From a checkpoint of a small transformer trained on Wikipedia.
Size: 9 heads of 64, MLP 2304 GELU, vocabulary 8100.
Training: 981M tokens, 14975 steps.
Each number is 128 + 32 x the weight over its row's rms, rounded and kept within 0 to 255. Layers, rows and columns count from 0. Numbers have three digits each. The size before them is the row's rms in percent of the matrix's.

# down: layer 8 MLP down (transposed), 2304x576, rms 0.0357, rows 14-27, columns 192-287
# up: layer 8 MLP up, 2304x576, rms 0.0357, rows 15-28, columns 192-287
down14 094:145132123200134158100113195160198200109137111132102152131072162173071197113104102082132173133153156135151136068128156115032084093140136157100140155117109114095139118102200114183150094137132129088108167084123135113134071139096123132134101142092149143096175138097122092097181107081134155123
up15 103:088111164122175175134157086090137135171143146140061125241123127171126124141069117084143101110124133139097036124139148170139063144186143175116177106080118096145115151142166072192144114145117120164130117126158075132068128065098177096116085109192120137154134166080119080095137092166202136161
down15 097:095113165151086191142120116150170162158095142094096155222133159112136150112160129153143130093122133095114049092159141183172137162143165124151140065105125168052094144130109073110125205111090146086133113130111098133115089111069250091115137138104152114106180158160130092091127186116147086106
up16 098:114158174172077117084164167126170137114120169160109065157093080148080166119139102117115104075092170139132133087157138142103087092190161097092090193100092169080098125106128112137171150124113139091136123069069149116152146164183148153148084151149098142108143161166089133118143151065106080125
down16 094:115194104124117151167117124101172129046158150070178143088082120189136135178147145098180131132140118125161171205149147117131131126168148107147106140075123119097148095161137167165184104128112087120088117105134146128148122152110105163165039104091070152096176130195087112151106162123052190117
up17 096:163103079143138164160128143184117074143104128076111111151201152097138121119162090146086109136143131143104151132175168141157059116120132129068103150099202089167127149232166135102107117073122136135098115106130115109194124149144192131137155089079107159115212079143147152117126157126102097129
down17 096:127169119138116102172163130117161123143159129039136120114139112137136129139097142133124104100130160125109096114147150095131126183160188130115154104129074116071085122172087102137195075158186121177144061148132109151144139135149160105108109104176099145133154190089143098149187164112086137079
up18 096:118107101122120154141136157150129170143114093137091121055108115116096151165115130139104127155077135171156077113127170157187158161184104179129096106116150201170128172126093105148152094121134190107105162123155063146120141084205130168125140111110095096101145105163091120096142130139106093145
down18 093:100113115115172094106124086090147157151133116155120196125174161080160166111120127120123089094087171091123138093163165200189185137121127138139120142132106100135132104172089160083093096075195083101105155097146165092107159082141122119089146075169132087164131156108028132147128093171181128213
up19 101:180153113120103127158166111129152112164131131140198126115099180098111184163127129133075186163122104177152089151084209131127175083118077104127134172132116104097125086154097104104111149082164139111127143127082147102141104097152107123124116084161142085130167146112119124176120156130111136097
down19 098:060113093092166096103124103110163142118106115078104090104158077082089172109128112137144131116154134197085110155134152154157184096144170092114161112094135181136147176145140125119144155084165148175145146111116120152119104194104135108130109135133152042200174092123138119130133084127109148132
up20 098:080162102158115133119103154123159077075155111120151151121079160110099128124153176122178082091114142143139149170122125140119101127163157126107122085138126139104163178119140095114191148110130130119090106187122185101123111132099122126109159128216137200199129098148196180163128120177088132149
down20 098:107102138129151170122095100156129150134167164101195104100145138147170116168150169212105093102098121083092142113127116078144129127135095103163151104119083166111154110124185137113114103104135145134169107173141143118132137151128085096115165106127117219100127116118144133063061100170165136162
up21 098:123038175091137154101182126132150138089154135105132117091109111082130120076112121133159156053113195153147147089135172144084094086099143130128102156190121166123190093112092172084187092133081162148102129116119103170116155135136184182141091080118188096138121150088153147141176133159095137144
down21 097:128151131119075147131138166044100099133123138128121150203140090098125106135118210129169126142097126132181170124123070198140194194141193098117164107069162146123104142152222164121135091148164098091140057129085123135146149106076111150145148117106106150108112068143143080126131205129158141126
up22 097:116189195105126120139087146081108158117162137104150158105146120135152102124116137144126141135160111127107089092094167106076107153140108155179083151082139093107109093114152094122126081145141131141152111071100124182134137170133071088098163124131141091129086132152060157117163154205108125107
down22 093:109158166118113174168074145148120118105130118165208140181091140120069136144085095137099126118183140174124144137173156112103084166156105091133125094078137080131095150173161163119144133109104111058102124133140126120127121126193152127176133099124101103158117206212169145096121117145123096122
up23 109:150113092134087117129076128108060107212084114101127138084077135133146159118129098129148113153190147138105122115134138155170130112110119164140120119091186136106102118127194087144100100116074153120171108116133161137140094106070158113142167068068154172131117109147129172074159098112198111151
down23 104:158122149171127152123166114115104106070112140045087132062062193129068046128090155110122084126157148138139150136126114080107114128154132123102154137146150151082160171103131168132112175116145163090116127137132111178137127109145164127116089088084129119142135117153165143106131111142139110151
up24 101:117104088167140139187085165060170190130174107121157141144136161154162124225128095129191114107151139136114174108117122150038154114149123123149160142122118135105188112062123113133147140157122158041131143096117112140116164137098090125164132115127051114107173171093124100122170153137183116094
down24 090:150095142083110119121105088179127080111129079139097190085102170148158111165153149101097139185097104126114177174112077134143164166073159093118098118163148130128080078162088146117126077170186095143105120134157127045109056095165088153159088150119100157108120078142120148187153138102140082117
up25 121:127090140140178188139115150132134111092080158200158175134098066132141140106095158139139112153173133133122117193099133188081180122107141126154062133168065148126131141109181127119094121109167177184151168081165149112159128155081136097133109182096176133189151126157184101162083154135136079155
down25 111:145102096118146120123096119051108159098078113055082152167152129111120103063108091102126130181080159073099144165115111163172160129113124130137150101110068088139147101207138138158161096152090130128085162172139175125112183134103098115094063059119098154104121087038074130120121094122139158084
up26 097:164074091102125144198118161072103129140104096093099076122115129106123124101121128172180142057144108137051128132137090075165122108133106108108141148120102161121078105090115106068125155090138097093128175168082153133159105141124133147110161141118130038000164091148160114086198163109157137135
down26 097:120086141128189133144088098109157098156179149056136118139174145130185096046141131102126145058154144115164169148082101202155087153134118182166121099129106123093109143012080071142179136168131122089091152076161114167177205140155117106112142095173091125106085167102124158093092115198160131091
up27 096:138196118106109139135152154117129131102060195106146127146089150150144196071068255106125120107140117156156135104108106156123101179121112129112104160179136154130206086117167150115119146183141125167118091116009166101171122163148103100147136136136107143113118206147107148089128086123060153114
down27 097:130120133094155136151130117154100168135142120099163100102162083097159045181118121125136149173099153106055136173105102097107177209132163106170097130096071095088116061116141170126133136139131127152122119083145093099120150155156150101137063071090102107114114106046121144151191143142089109122
up28 104:187074055132118145203209134137142170132122173096156134132153152145168105200136154139113131137119100138141044148093163093118072131129180092090143111103103097142101134133113098122136104149153182152112128144024178122087161184108142153137203167138109141172104105132122090169081108181122100156